Each number is 50 + 12 x the weight over its row's rms, rounded and kept within 0 to 99. Layers, rows and columns count from 0. The size before them is the row's rms in percent of the matrix's.

# layer 13 MLP up, 1024x384, rms 0.049, rows 25-49, columns 192-287
096:43 77 45 56 73 54 56 57 46 52 64 72 53 56 49 60 66 39 61 58 26 63 57 54 47 41 44 43 49 45 68 52 42 41 56 30 65 60 42 28 35 45 63 46 50 60 85 50 65 61 35 44 40 52 54 31 65 63 41 45 41 45 54 48 57 73 53 49 59 58 53 22 48 37 35 46 54 39 57 49 54 38 72 61 34 33 20 50 66 42 40 47 51 76 54 48
102:49 55 47 50 69 57 54 28 56 36 41 46 56 56 52 40 58 58 48 47 34 68 47 41 37 61 27 46 66 52 45 49 40 50 62 60 58 71 43 51 53 46 68 63 56 36 67 39 68 46 44 31 57 52 70 53 64 53 54 49 52 43 77 61 48 60 30 69 53 43 63 52 38 53 57 62 51 54 71 43 38 49 48 41 40 60 58 49 50 43 64 41 39 62 43 52
102:48 46 60 63 43 52 70 64 51 57 44 61 45 32 26 47 64 69 30 68 52 47 74 43 56 53 47 31 46 48 59 28 49 47 53 45 62 40 67 51 25 42 49 59 23 57 64 48 51 35 55 60 61 68 69 50 31 63 55 65 49 55 47 43 47 26 68 60 46 69 38 55 54 49 54 40 55 32 41 49 48 36 45 63 54 56 61 61 38 39 44 62 65 51 51 39
094:48 42 45 46 49 45 56 17 48 61 44 60 38 37 33 59 39 64 65 35 45 41 44 68 36 59 35 55 57 52 39 49 69 39 61 66 59 62 57 63 52 45 70 60 32 61 60 55 27 31 33 44 44 70 32 35 43 46 58 51 57 49 51 38 42 61 45 48 37 51 38 56 34 61 43 68 26 19 64 46 57 55 49 42 44 49 48 65 38 39 54 55 59 63 62 74
103:51 61 56 28 63 54 67 45 38 59 76 49 54 63 49 49 51 42 47 60 58 42 68 44 46 44 49 49 55 23 64 44 66 56 44 63 54 60 57 42 52 41 26 49 56 57 44 58 45 47 46 44 62 49 40 32 43 32 60 44 55 34 56 63 61 43 69 46 56 50 46 44 57 67 58 64 41 59 43 04 42 47 57 49 56 65 22 40 41 46 42 52 32 38 43 55
107:22 43 65 66 59 46 52 57 48 30 58 47 60 56 29 74 51 36 60 45 45 41 67 36 40 57 44 54 51 58 41 24 32 48 76 52 34 28 31 62 63 39 62 44 36 47 48 42 40 32 34 59 56 71 68 42 56 22 43 46 56 48 48 50 66 71 34 52 40 28 40 49 44 50 47 57 55 60 52 60 65 46 58 35 51 38 72 42 47 22 61 71 38 49 65 55
094:41 38 73 46 71 41 53 45 26 32 47 37 44 65 48 44 74 63 68 58 43 30 38 50 45 27 62 78 51 53 41 37 57 41 56 29 50 44 56 41 55 36 38 66 63 39 57 48 56 51 57 30 63 56 53 27 44 32 28 58 51 47 17 52 49 48 55 55 56 48 66 50 31 37 42 45 87 72 61 47 69 38 41 44 36 43 64 54 53 58 37 40 55 32 69 48
091:74 45 31 66 46 43 43 35 36 43 54 55 56 50 53 48 40 46 55 45 62 58 28 65 36 58 51 49 54 53 62 41 61 57 31 40 47 26 59 53 28 48 65 44 60 61 59 90 55 51 42 54 58 68 49 81 46 68 60 68 39 51 42 51 76 38 47 85 43 43 59 33 51 59 47 70 62 54 61 26 61 50 69 41 81 69 51 66 38 63 42 56 49 32 48 31
103:54 31 57 66 51 42 42 53 65 57 55 62 47 40 57 66 36 58 82 51 57 42 53 55 48 58 43 29 46 55 53 72 48 51 60 53 40 25 46 42 51 39 67 56 52 14 66 62 40 52 53 40 52 50 42 75 48 38 59 63 48 60 47 35 54 67 44 50 57 72 58 49 53 71 47 33 63 64 45 66 63 46 59 46 45 50 55 58 57 43 53 39 49 57 44 40
095:48 50 62 35 52 44 49 50 57 49 41 38 45 41 66 57 59 55 57 74 67 38 68 55 44 52 55 61 31 28 58 70 28 49 40 64 33 61 46 33 47 47 64 61 44 54 34 74 26 68 55 60 33 48 40 28 65 31 30 63 36 34 43 35 32 50 43 53 53 54 45 66 75 57 59 68 47 42 47 43 60 51 46 35 45 51 52 56 56 57 56 46 51 41 55 46
097:64 41 53 36 43 63 55 54 47 54 63 49 48 51 53 25 40 23 48 34 44 33 61 38 60 53 39 57 43 39 17 42 55 62 38 47 46 46 71 34 56 38 45 27 51 45 43 40 50 36 53 67 76 69 60 49 38 64 39 52 44 49 50 52 33 52 61 39 57 52 52 19 68 32 43 67 61 42 57 66 58 60 39 29 51 62 54 64 49 48 44 51 47 39 71 56
102:49 67 57 52 61 48 36 72 58 49 40 61 35 29 29 49 31 54 42 59 57 72 32 54 38 60 56 50 43 67 47 46 50 61 59 35 56 60 64 65 45 50 50 69 60 49 57 61 46 49 71 33 33 50 53 22 58 54 55 37 64 51 43 28 38 72 28 22 34 59 40 41 50 52 59 78 49 43 42 50 36 41 51 46 27 30 59 70 71 53 43 49 40 47 69 44
094:52 52 59 52 52 51 34 41 40 51 29 42 75 47 48 44 54 55 52 23 51 27 62 48 49 55 57 45 51 59 61 47 69 45 36 64 80 49 58 72 72 55 37 33 56 56 36 42 71 31 58 65 58 27 43 59 33 51 41 60 67 57 44 46 60 48 39 40 52 56 59 26 54 54 35 76 41 42 56 38 53 40 56 57 60 54 41 59 43 52 66 49 38 43 47 74
102:38 58 67 47 51 51 59 29 53 58 50 53 64 53 37 30 62 52 46 47 56 62 50 44 55 68 59 51 30 62 77 50 59 57 40 51 76 79 37 59 49 46 48 29 36 46 55 25 38 39 62 48 41 36 52 66 48 58 72 51 45 55 57 29 35 41 30 56 49 34 62 53 35 57 51 60 32 42 37 31 53 61 82 26 38 55 65 36 31 41 57 67 56 59 59 47
098:46 41 38 56 72 54 53 74 50 40 56 66 40 43 59 61 37 39 54 49 53 48 36 23 48 67 27 35 55 57 51 50 33 54 31 40 56 63 24 52 64 57 77 72 47 54 49 48 54 45 62 56 59 56 63 73 24 60 47 46 72 48 42 55 59 42 56 53 34 40 55 47 34 56 61 56 66 56 57 32 70 64 67 53 63 50 46 56 50 62 50 56 34 52 30 53
098:38 40 62 53 50 55 69 34 56 44 36 64 58 35 52 51 49 49 33 45 70 56 49 39 27 36 64 60 46 40 70 46 54 56 61 43 65 42 56 66 53 20 35 66 57 61 26 58 33 58 50 56 26 64 55 31 59 39 53 53 40 43 60 34 34 51 51 32 36 43 37 45 43 41 57 44 36 71 34 50 43 22 67 23 31 59 60 52 56 54 46 65 38 31 36 43
096:54 65 74 25 28 58 49 44 42 47 47 52 52 37 63 54 47 55 56 83 27 34 34 66 58 50 58 56 56 38 35 52 57 45 50 27 66 38 50 47 47 25 37 59 46 44 41 45 55 44 46 65 54 64 44 54 81 62 60 54 54 61 64 48 76 52 42 50 45 36 46 54 62 42 45 59 39 37 54 31 38 45 40 63 67 31 68 52 59 49 51 44 23 61 65 53
097:44 51 45 49 55 64 55 71 61 53 53 45 26 55 45 39 49 24 47 72 42 45 63 44 51 43 35 28 31 39 44 41 53 55 62 40 46 29 49 50 40 56 52 50 36 44 44 41 67 74 48 56 56 84 33 65 40 35 38 46 34 32 37 53 53 69 63 56 65 58 59 38 42 55 37 33 71 53 45 52 17 63 37 59 66 60 54 53 58 38 50 56 65 37 51 60
098:46 55 46 53 65 59 17 54 66 58 41 44 53 32 44 64 42 67 79 74 31 71 47 47 67 68 34 35 74 68 62 44 64 72 47 50 47 68 55 49 51 68 51 47 49 69 34 55 53 38 54 40 45 73 40 42 56 57 57 45 39 62 46 36 38 47 62 63 46 34 34 45 49 76 53 41 45 52 51 46 45 44 37 37 40 37 45 75 62 55 32 61 54 38 41 33
103:34 34 52 63 75 47 38 14 73 75 58 52 57 56 60 48 60 65 64 62 34 49 54 63 41 46 24 51 44 48 58 29 47 47 51 30 34 59 62 79 39 54 35 47 53 58 41 32 49 65 37 49 58 48 56 63 50 70 63 54 49 54 57 41 45 52 62 38 50 43 75 47 48 45 44 46 40 54 32 50 57 71 61 41 45 66 59 64 47 41 40 37 46 58 71 60
100:77 26 41 43 71 55 71 35 45 62 78 31 41 64 53 68 49 59 53 58 41 36 46 38 60 44 44 42 46 51 22 59 62 45 34 39 56 75 46 23 45 23 49 41 44 59 28 77 41 63 24 40 43 52 67 40 78 54 53 40 60 72 59 36 32 46 63 58 56 55 55 66 44 52 38 63 58 56 40 66 53 49 72 46 69 43 29 42 66 29 45 50 56 69 31 61
104:45 55 37 65 63 66 59 40 47 47 41 56 60 56 74 41 37 41 62 35 36 53 57 55 40 48 52 31 43 47 66 45 43 48 55 50 51 52 72 32 66 77 38 38 54 61 48 64 48 39 45 43 34 42 51 45 56 51 55 25 35 54 69 52 46 39 53 31 61 44 44 57 28 34 73 54 44 35 66 59 65 49 48 53 60 46 63 30 42 35 46 32 59 46 39 54
094:49 48 63 23 52 50 38 45 64 58 46 54 59 37 44 36 20 47 29 56 56 52 55 47 44 59 43 33 55 43 51 55 59 42 38 60 40 53 45 67 57 52 54 45 53 47 49 57 43 64 58 64 48 41 60 48 54 57 44 63 36 68 50 52 55 43 47 65 24 56 64 45 26 63 22 51 52 71 32 46 59 69 56 72 39 54 59 07 68 49 81 52 50 47 46 44
106:57 47 59 40 56 50 45 49 52 56 49 72 29 50 44 35 59 38 57 49 43 32 49 38 63 60 55 29 56 43 54 50 51 33 49 67 32 61 69 42 56 39 53 65 30 50 31 47 75 25 46 36 39 45 46 69 46 75 37 41 54 41 47 51 44 43 60 35 55 48 33 57 36 54 39 65 59 57 58 34 47 73 52 45 52 75 56 61 37 59 45 68 53 51 58 43
102:54 42 83 52 46 46 58 50 34 36 72 45 56 53 57 48 64 40 58 35 68 47 43 16 38 47 64 56 56 45 35 64 40 65 55 56 72 52 59 46 64 49 32 63 57 68 62 41 54 42 63 31 43 67 51 39 54 64 60 48 66 52 42 69 60 36 68 40 49 50 56 63 48 51 67 40 47 42 44 48 60 36 53 44 61 39 20 67 23 66 58 38 58 40 59 38
# layer 13 MLP down (transposed), 1024x384, rms 0.0483, rows 25-48, columns 192-287
096:46 46 51 56 51 37 58 28 70 58 55 36 52 48 56 57 54 77 59 47 48 42 47 40 47 45 52 70 37 52 45 42 71 55 32 71 55 35 66 61 46 58 50 32 38 56 41 56 43 13 55 63 70 43 68 62 51 38 70 57 51 46 63 60 41 32 36 30 53 49 45 41 68 59 68 59 54 48 58 70 56 36 59 72 50 63 75 61 33 53 59 49 44 55 43 56
095:61 51 53 61 47 44 51 12 54 25 16 82 61 74 60 56 46 66 39 55 59 70 54 43 54 56 51 33 59 36 41 49 40 46 67 45 37 31 41 38 45 52 62 60 46 49 52 68 39 60 57 31 44 51 50 41 67 49 56 53 52 53 49 47 04 25 47 48 40 48 44 69 63 58 44 58 50 57 46 56 53 46 49 53 52 67 37 53 56 43 44 57 52 45 51 61
103:58 59 25 56 54 33 53 36 42 74 72 19 52 64 54 42 36 57 35 37 45 70 41 31 44 54 40 30 46 09 42 50 63 28 51 41 63 44 51 59 54 55 53 52 48 50 27 73 58 46 69 37 54 47 65 50 41 54 64 45 41 55 59 51 51 52 38 45 52 46 70 40 39 70 49 45 34 64 48 68 30 58 50 53 42 55 64 57 53 55 62 31 41 44 52 48
094:34 69 47 35 39 57 74 58 72 42 54 54 72 48 51 56 57 62 45 59 47 56 28 27 56 49 61 55 46 48 50 49 57 66 57 64 40 39 60 72 46 58 49 30 64 41 65 59 37 59 69 22 59 50 69 52 56 60 54 63 52 55 36 50 52 60 53 55 39 74 61 58 33 50 61 40 42 53 64 32 63 54 46 57 45 28 64 25 40 27 31 56 47 68 55 48
102:56 36 59 52 64 60 51 53 35 42 54 40 40 34 69 37 48 56 63 65 75 69 31 53 52 43 61 51 51 50 60 56 57 45 55 50 32 59 73 50 42 76 43 30 48 45 57 46 49 33 25 45 63 44 44 55 62 33 55 42 58 51 64 58 40 69 29 39 44 70 43 65 44 31 43 60 69 52 58 54 52 29 50 23 67 46 63 34 51 46 51 59 57 28 55 45
108:60 58 16 56 35 48 40 46 50 45 60 52 26 41 43 37 44 44 51 61 50 38 56 58 54 35 64 46 39 49 43 60 41 51 45 11 32 50 65 68 47 53 54 50 54 35 33 44 68 51 44 47 55 47 34 47 52 54 70 60 64 45 43 48 53 60 57 62 68 69 29 36 26 54 57 52 32 33 29 45 49 52 45 60 65 49 49 55 46 59 24 33 40 52 60 53
094:50 42 71 63 57 54 31 49 57 62 39 39 42 65 21 48 42 54 35 67 29 58 44 34 46 58 60 57 46 48 46 60 30 56 33 54 58 38 40 42 54 39 41 41 54 61 49 61 47 51 42 52 54 37 44 58 42 64 65 56 40 59 47 39 49 47 25 59 36 43 69 58 40 45 57 49 66 39 56 53 40 75 71 53 77 49 28 48 68 42 62 63 44 52 59 70
096:56 57 48 49 58 76 39 36 66 40 60 47 55 34 58 48 24 63 61 36 24 53 44 23 41 39 69 75 85 41 56 64 39 45 60 49 50 65 49 82 63 68 50 57 53 29 42 40 58 49 65 45 38 44 40 46 47 50 49 57 42 47 40 45 48 62 45 51 43 47 57 72 43 50 61 32 34 77 67 75 65 43 42 62 51 37 49 50 36 45 49 41 32 55 57 40
099:41 31 35 47 36 45 66 27 63 59 40 39 64 49 24 49 65 57 31 54 81 46 45 54 55 20 36 42 33 46 65 56 37 55 46 59 48 79 61 49 49 33 67 49 37 52 54 64 57 59 51 70 22 43 37 34 65 19 56 92 49 41 58 40 49 48 42 56 58 42 49 62 61 74 67 60 39 24 41 48 33 57 48 53 49 61 62 62 40 54 59 60 48 49 56 50
100:59 38 33 60 57 63 50 40 64 63 43 29 57 56 51 49 49 43 54 66 33 23 42 36 50 33 37 44 52 51 54 38 47 38 41 18 49 46 45 82 37 73 34 34 62 58 56 49 48 76 64 36 47 53 58 47 24 43 45 45 61 58 40 57 11 50 50 51 27 52 40 50 61 47 45 32 46 33 38 28 36 28 50 28 42 70 60 56 54 48 51 63 50 51 24 41
101:69 74 61 61 62 48 63 21 33 40 53 60 49 31 39 23 56 64 58 61 39 55 63 41 55 43 52 36 45 28 75 61 40 46 64 29 75 47 29 62 70 61 44 46 52 44 57 48 44 44 56 59 41 64 57 62 45 32 36 36 52 58 88 52 49 53 52 37 66 55 51 50 59 39 53 56 69 50 46 39 73 49 55 48 54 56 59 35 56 59 50 50 60 35 42 52
105:54 61 59 51 45 48 26 58 47 31 61 60 24 64 36 13 55 50 36 35 57 44 45 55 57 59 62 65 69 45 24 31 60 24 43 59 48 52 57 70 56 27 53 55 51 40 34 32 72 38 72 47 42 55 49 57 36 52 29 50 64 54 55 47 64 69 52 29 58 54 71 48 56 17 41 35 45 50 44 67 42 30 51 57 36 66 33 54 30 68 39 54 68 49 59 34
098:52 55 52 30 36 76 41 58 37 46 71 47 45 57 48 66 52 48 25 35 51 49 50 37 56 48 60 56 44 48 69 49 69 55 83 60 48 42 57 50 36 48 62 55 61 36 32 63 47 65 70 49 71 21 30 58 46 53 58 50 53 41 52 56 26 42 46 54 47 38 51 56 47 33 59 65 36 50 38 50 34 47 51 48 58 58 43 45 73 43 38 33 49 40 41 46
100:59 47 58 43 49 38 51 41 69 76 52 60 24 46 41 68 44 24 58 59 46 50 46 47 44 45 50 57 52 72 59 47 66 53 46 42 52 52 52 42 51 72 65 67 61 60 66 66 36 36 59 43 65 51 65 31 51 41 56 47 59 59 38 47 39 42 52 40 54 22 47 48 54 33 44 54 56 23 49 39 67 63 58 49 39 53 47 57 43 43 50 74 48 38 42 48
100:46 55 44 23 48 44 56 46 72 48 47 55 34 57 49 37 40 39 61 53 56 40 28 39 82 62 56 49 49 39 32 42 26 73 31 56 59 67 66 62 49 61 60 50 64 40 50 56 57 47 62 57 33 60 68 67 37 62 52 41 68 30 54 30 82 54 57 48 59 69 50 56 49 54 44 42 47 29 71 67 39 45 63 53 36 25 50 55 28 49 35 42 52 66 54 76
098:53 50 40 28 46 48 31 29 58 46 71 27 47 48 51 37 52 43 29 68 63 46 64 47 51 66 37 46 51 43 49 50 51 52 67 48 60 48 64 62 42 43 49 40 50 49 63 57 44 50 58 53 53 48 46 45 65 58 68 51 73 58 65 57 35 54 46 37 39 56 73 69 60 40 25 57 38 38 56 54 35 49 82 46 43 38 55 58 52 55 47 51 46 48 66 44
097:37 31 65 41 58 46 49 49 55 44 47 41 49 82 32 72 48 54 68 51 71 82 56 32 59 50 55 39 63 39 52 37 58 60 48 37 50 60 34 53 30 48 54 68 50 57 44 40 65 56 50 52 24 37 54 46 59 47 40 42 41 51 64 58 22 42 55 48 72 61 34 46 47 43 66 66 65 72 53 47 44 52 31 34 51 31 57 55 53 61 47 44 40 64 38 38
101:58 43 69 51 52 38 67 35 45 58 43 49 42 44 60 32 57 31 50 68 44 49 58 60 61 37 33 76 37 57 48 53 52 65 48 37 27 63 54 53 45 40 78 60 70 30 63 28 70 46 49 44 65 53 55 47 60 14 79 49 67 46 48 49 51 36 70 61 38 42 50 57 76 41 46 57 40 48 53 53 38 64 40 48 43 56 30 57 59 65 40 38 39 35 46 45
102:48 46 49 35 39 72 49 21 52 62 43 61 74 33 21 55 50 40 74 77 48 52 33 46 43 48 37 54 57 49 63 37 46 17 31 64 51 66 44 46 46 50 53 40 38 33 48 63 58 52 65 63 52 58 81 48 57 41 53 74 60 56 58 55 54 55 47 33 68 37 64 49 50 57 65 54 35 40 53 63 44 44 36 61 48 39 58 43 54 42 59 46 52 52 63 43
101:54 49 34 46 64 41 42 48 38 60 62 56 69 72 60 66 37 49 38 51 49 37 42 59 35 48 40 62 64 71 47 44 61 70 36 26 44 42 58 55 62 56 46 34 54 37 53 51 61 57 57 44 38 63 43 64 56 62 51 70 62 48 55 71 39 33 36 38 70 40 44 75 47 51 32 52 41 43 58 45 50 36 36 46 50 45 56 70 51 57 44 72 49 39 69 32
090:66 64 66 55 48 56 52 53 57 55 66 60 63 49 53 46 59 46 48 69 35 39 50 60 42 54 17 56 61 37 38 42 51 29 48 51 57 48 48 46 57 31 45 60 54 63 58 53 54 48 37 62 33 50 62 39 50 50 51 43 58 47 68 47 46 23 80 52 53 44 39 66 50 45 58 48 52 54 42 49 84 42 49 36 48 74 43 39 45 47 28 65 68 59 45 80
096:24 62 54 39 68 57 45 52 30 51 46 72 58 38 72 60 63 51 52 47 60 50 54 44 64 50 47 53 60 55 57 30 30 45 69 60 53 52 58 53 30 52 57 53 58 53 55 56 58 36 27 63 56 50 52 45 52 37 52 49 23 67 72 47 27 39 50 62 52 53 55 53 36 53 54 44 47 55 39 60 55 51 55 63 61 54 54 44 35 60 49 46 38 55 46 49
101:35 42 61 36 63 49 48 51 53 33 28 42 34 52 53 40 48 49 67 47 39 47 56 74 51 44 69 56 54 42 58 46 23 51 46 54 47 45 36 54 55 57 66 30 56 46 59 36 38 66 23 42 34 57 74 48 42 47 75 47 44 57 64 44 33 29 33 61 67 43 31 60 47 43 40 48 29 37 50 64 52 55 32 35 57 48 53 30 58 67 68 59 38 47 51 51
101:55 54 34 32 44 44 56 64 30 32 48 54 45 57 42 67 64 62 58 45 58 49 44 35 59 61 52 67 41 54 55 46 57 57 57 42 59 39 51 43 64 62 61 44 42 43 36 67 56 47 51 44 57 47 60 65 51 36 30 67 37 85 35 53 54 38 28 45 52 50 58 68 56 54 58 64 60 61 47 32 62 72 31 39 59 49 48 63 52 75 61 60 55 46 49 56
# layer 13 MLP gate, 1024x384, rms 0.0476, rows 26-49, columns 192-287
101:54 54 51 57 62 53 54 64 52 61 50 77 44 42 47 51 68 50 58 67 34 55 32 45 53 50 64 59 53 47 60 33 43 78 59 21 34 43 48 48 55 51 62 46 44 68 36 34 49 54 51 56 49 08 34 56 35 48 51 60 50 46 61 63 38 56 61 43 56 33 70 62 67 55 48 15 30 42 37 44 38 42 59 40 49 29 45 51 39 51 34 55 66 47 50 58
098:38 54 51 48 50 33 54 49 52 27 37 68 54 40 51 54 43 36 52 61 35 42 53 23 57 38 39 60 46 43 41 54 54 63 71 46 55 49 54 28 53 53 50 70 32 49 44 63 60 38 82 47 50 46 45 69 19 61 30 63 51 46 47 61 45 44 21 64 52 35 32 61 60 53 40 53 52 61 35 52 58 56 45 62 53 58 66 56 58 36 53 40 55 44 42 31
093:55 51 62 42 35 59 66 70 39 57 42 45 64 52 57 67 55 50 44 48 52 39 70 65 45 39 58 43 41 42 57 47 53 39 43 61 69 57 66 47 42 71 21 47 40 54 50 45 64 59 40 50 55 50 70 48 26 65 63 50 61 50 43 53 56 54 48 48 58 55 70 43 61 52 54 49 34 57 44 63 53 35 56 54 60 41 51 54 39 32 39 39 41 40 47 32
100:39 44 44 65 63 40 57 42 66 62 54 36 64 38 33 60 70 69 77 44 59 49 47 49 69 74 31 42 51 77 48 47 48 52 49 48 60 60 39 46 37 86 57 60 65 43 47 35 47 54 58 47 77 50 64 70 37 48 38 56 36 32 55 44 46 37 65 51 52 45 54 67 48 64 72 57 39 55 52 44 32 47 52 63 25 55 61 65 58 53 54 55 58 45 53 43
102:61 51 43 46 52 42 59 55 58 54 57 55 45 35 54 48 45 21 53 46 67 55 44 57 68 23 72 49 44 59 61 48 50 49 55 64 70 30 33 67 53 51 59 49 41 23 64 72 54 40 49 55 56 43 63 63 55 60 48 73 60 70 31 47 38 63 35 44 61 38 43 68 66 35 58 53 41 46 19 64 48 36 48 56 48 47 76 57 44 54 55 65 66 75 44 33
096:24 66 64 40 44 54 56 21 38 38 61 62 43 41 59 68 53 48 59 20 40 66 40 65 72 87 62 38 53 48 47 22 32 31 38 66 59 52 58 49 54 68 37 39 47 62 43 31 61 76 62 22 53 52 66 55 55 32 54 48 59 52 53 58 65 30 72 35 50 53 38 42 50 39 38 61 45 67 42 35 38 54 76 50 50 50 54 30 46 67 46 55 31 60 43 50
095:41 31 70 75 43 46 46 50 52 45 44 42 46 44 33 61 48 51 51 45 58 51 48 56 39 47 50 60 41 53 39 73 52 22 63 64 48 28 48 42 72 60 43 68 37 56 34 45 62 58 50 44 25 23 55 54 46 70 62 60 60 75 54 44 44 47 42 47 63 67 45 53 65 46 52 33 42 53 37 53 56 57 52 57 43 28 37 47 44 42 48 34 49 59 38 33
105:43 67 61 31 60 57 41 39 40 48 38 57 40 19 52 55 40 64 48 28 49 63 38 39 51 59 53 58 52 38 75 67 58 68 49 76 67 52 55 39 45 40 30 58 40 66 49 60 57 51 50 60 54 47 58 33 61 70 67 44 41 57 79 42 49 44 69 45 57 39 47 64 37 48 51 67 27 62 60 50 50 53 53 54 59 60 47 62 50 49 36 42 44 42 39 61
100:37 43 50 58 56 46 48 13 40 40 60 63 23 37 63 54 38 41 59 46 54 43 54 57 55 34 52 50 44 29 61 41 46 47 64 57 55 47 54 59 51 37 69 66 51 37 26 85 36 60 62 48 22 37 49 62 34 41 49 45 68 49 56 59 28 57 40 46 65 34 31 34 29 49 66 26 40 56 53 44 43 58 76 38 57 63 62 60 56 50 61 42 49 39 68 60
099:48 63 33 46 64 54 24 43 45 49 49 65 32 45 24 38 46 53 45 28 61 53 67 69 55 49 47 45 65 62 44 44 46 31 52 66 55 44 51 50 38 38 32 47 59 49 64 70 50 35 26 74 40 36 64 38 48 25 29 50 49 52 41 55 46 56 59 39 47 34 43 42 45 47 36 51 59 52 53 42 46 42 48 39 39 43 47 53 59 57 41 60 66 52 43 31
102:51 47 72 62 46 42 37 74 61 22 41 18 61 61 54 44 35 66 64 45 38 68 42 48 35 56 60 64 38 59 36 61 63 54 50 42 67 24 57 42 61 51 54 39 57 40 47 64 56 57 67 41 61 50 41 47 37 69 52 36 52 48 39 62 46 34 74 43 60 65 68 56 50 34 67 63 67 48 58 25 56 46 50 44 52 51 67 35 42 46 47 49 38 55 53 62
094:42 63 31 47 43 39 69 33 19 50 56 47 43 71 55 66 49 64 37 50 53 63 69 47 31 41 48 62 47 31 53 50 34 27 67 39 60 40 58 79 42 61 32 60 46 59 56 37 35 58 58 60 50 57 60 64 42 52 58 67 62 61 63 46 57 35 73 29 52 44 60 45 57 40 63 43 60 25 49 64 56 77 51 43 41 51 76 56 59 44 59 67 51 50 54 44
101:47 45 68 45 35 56 29 68 41 50 39 41 50 42 23 66 80 57 36 58 61 59 33 49 44 47 57 58 59 38 44 76 59 46 54 42 65 55 58 49 66 56 43 42 44 42 60 44 40 47 89 46 49 47 38 58 50 49 63 61 39 62 49 61 39 65 60 52 35 66 55 55 59 54 44 39 47 59 43 44 43 74 44 40 46 57 73 41 66 62 54 56 62 34 70 56
094:45 58 30 35 72 55 55 54 43 56 48 59 56 50 48 37 54 46 65 55 28 55 60 33 77 65 50 29 65 53 40 54 37 58 39 57 58 57 44 50 56 76 30 48 56 64 60 47 25 43 38 43 58 26 55 57 50 56 55 36 34 53 26 71 40 58 31 19 70 48 41 76 42 48 78 65 40 51 75 41 42 43 37 61 32 42 54 53 47 43 60 75 54 63 50 75
103:46 45 54 69 46 55 35 52 49 24 45 48 47 41 56 47 12 65 36 65 50 47 47 44 38 50 56 51 30 36 37 33 48 64 48 48 50 51 50 51 22 39 50 43 75 82 39 33 24 41 39 52 57 39 47 50 50 57 54 52 37 54 65 56 30 44 62 55 65 39 40 29 61 49 74 71 52 71 56 69 53 55 32 55 56 59 42 47 50 51 54 35 33 57 60 56
100:43 33 39 47 44 38 47 70 52 47 36 29 49 56 52 53 59 46 41 29 42 42 52 50 72 53 54 33 45 53 41 57 67 69 67 33 46 54 41 58 60 37 50 28 58 56 60 43 46 55 25 53 34 53 41 50 41 72 50 54 46 66 56 57 40 56 66 40 45 34 58 29 51 55 46 68 43 46 50 55 41 25 51 52 60 57 33 52 42 67 50 54 39 42 68 46
098:57 59 47 39 52 57 49 50 66 60 27 84 55 55 71 35 43 52 33 51 50 49 49 43 41 60 45 40 34 51 44 57 50 30 47 46 59 71 54 37 38 61 47 56 51 52 36 16 57 51 64 77 48 18 41 45 45 64 59 49 44 36 69 41 51 31 52 65 25 52 39 50 72 65 35 57 54 54 58 52 41 36 36 46 82 61 39 66 41 42 25 53 54 53 51 44
103:32 55 47 62 42 54 49 57 51 31 45 49 47 65 68 53 42 42 61 52 56 54 56 68 50 55 46 29 47 52 40 53 61 65 53 58 57 53 35 64 52 55 43 41 36 63 60 44 43 50 78 54 30 54 49 51 57 36 57 46 57 61 38 48 58 57 57 69 52 46 72 52 44 54 60 60 45 51 47 47 63 44 50 50 37 57 55 51 53 53 54 54 49 32 69 43
097:43 64 51 43 54 56 38 38 39 52 32 44 64 51 41 38 51 47 67 38 43 52 47 37 45 53 58 78 50 44 35 36 51 51 61 44 55 52 56 52 44 50 43 53 55 41 75 72 64 58 47 55 41 51 60 75 45 26 28 69 44 52 72 86 48 62 59 69 46 56 48 15 31 36 74 63 56 63 52 32 54 68 55 30 64 58 69 40 27 45 51 48 39 36 40 53
097:57 51 66 31 45 53 55 40 56 58 69 53 41 38 62 59 59 67 60 52 55 53 49 35 25 48 51 36 36 50 41 69 70 47 78 46 53 57 63 23 82 46 59 57 24 47 44 39 53 78 21 67 45 48 71 83 64 46 44 41 61 51 42 45 41 42 71 54 43 41 44 50 55 50 57 36 54 54 52 41 61 70 45 64 65 61 40 36 28 47 54 41 68 44 45 50
100:52 49 70 46 53 52 33 49 53 47 56 60 51 54 41 46 39 50 54 62 74 44 51 63 56 52 51 60 58 51 35 28 33 57 68 52 50 48 46 51 64 34 39 40 40 34 49 38 61 66 41 46 55 72 44 48 54 56 52 33 36 53 32 54 58 52 34 51 45 65 33 72 56 81 39 31 29 58 38 68 43 56 58 58 49 46 48 71 43 43 57 59 43 43 53 54
094:47 58 46 49 46 40 71 68 31 60 26 50 63 34 67 57 56 61 56 58 66 52 64 56 27 62 59 49 60 76 39 23 51 61 75 41 70 34 84 63 46 66 66 57 34 29 29 39 44 75 59 39 32 45 42 46 59 49 59 52 31 63 44 44 52 38 59 55 64 37 66 53 41 32 76 52 41 52 39 60 64 65 64 34 42 50 57 54 53 57 73 42 51 47 43 41
102:60 48 35 54 52 52 40 55 53 63 42 45 54 35 34 54 74 48 57 43 47 66 50 62 56 28 36 46 43 41 27 44 59 59 37 46 53 61 49 47 68 46 60 50 56 33 48 59 30 62 40 45 59 72 60 53 49 27 32 63 31 22 35 52 62 49 65 32 37 46 40 25 50 48 28 46 40 52 50 42 49 40 72 50 49 45 31 67 55 62 62 26 37 37 66 48
103:46 46 63 46 43 29 51 54 52 43 47 55 62 59 43 50 36 52 56 36 48 50 60 60 43 56 53 19 40 53 47 47 36 50 46 53 60 37 48 66 66 56 44 53 38 65 60 58 59 50 53 48 58 48 70 44 51 56 77 39 37 69 49 43 56 57 40 71 61 47 47 62 53 50 41 68 39 44 47 44 69 67 57 36 52 68 48 41 61 58 49 55 37 42 44 40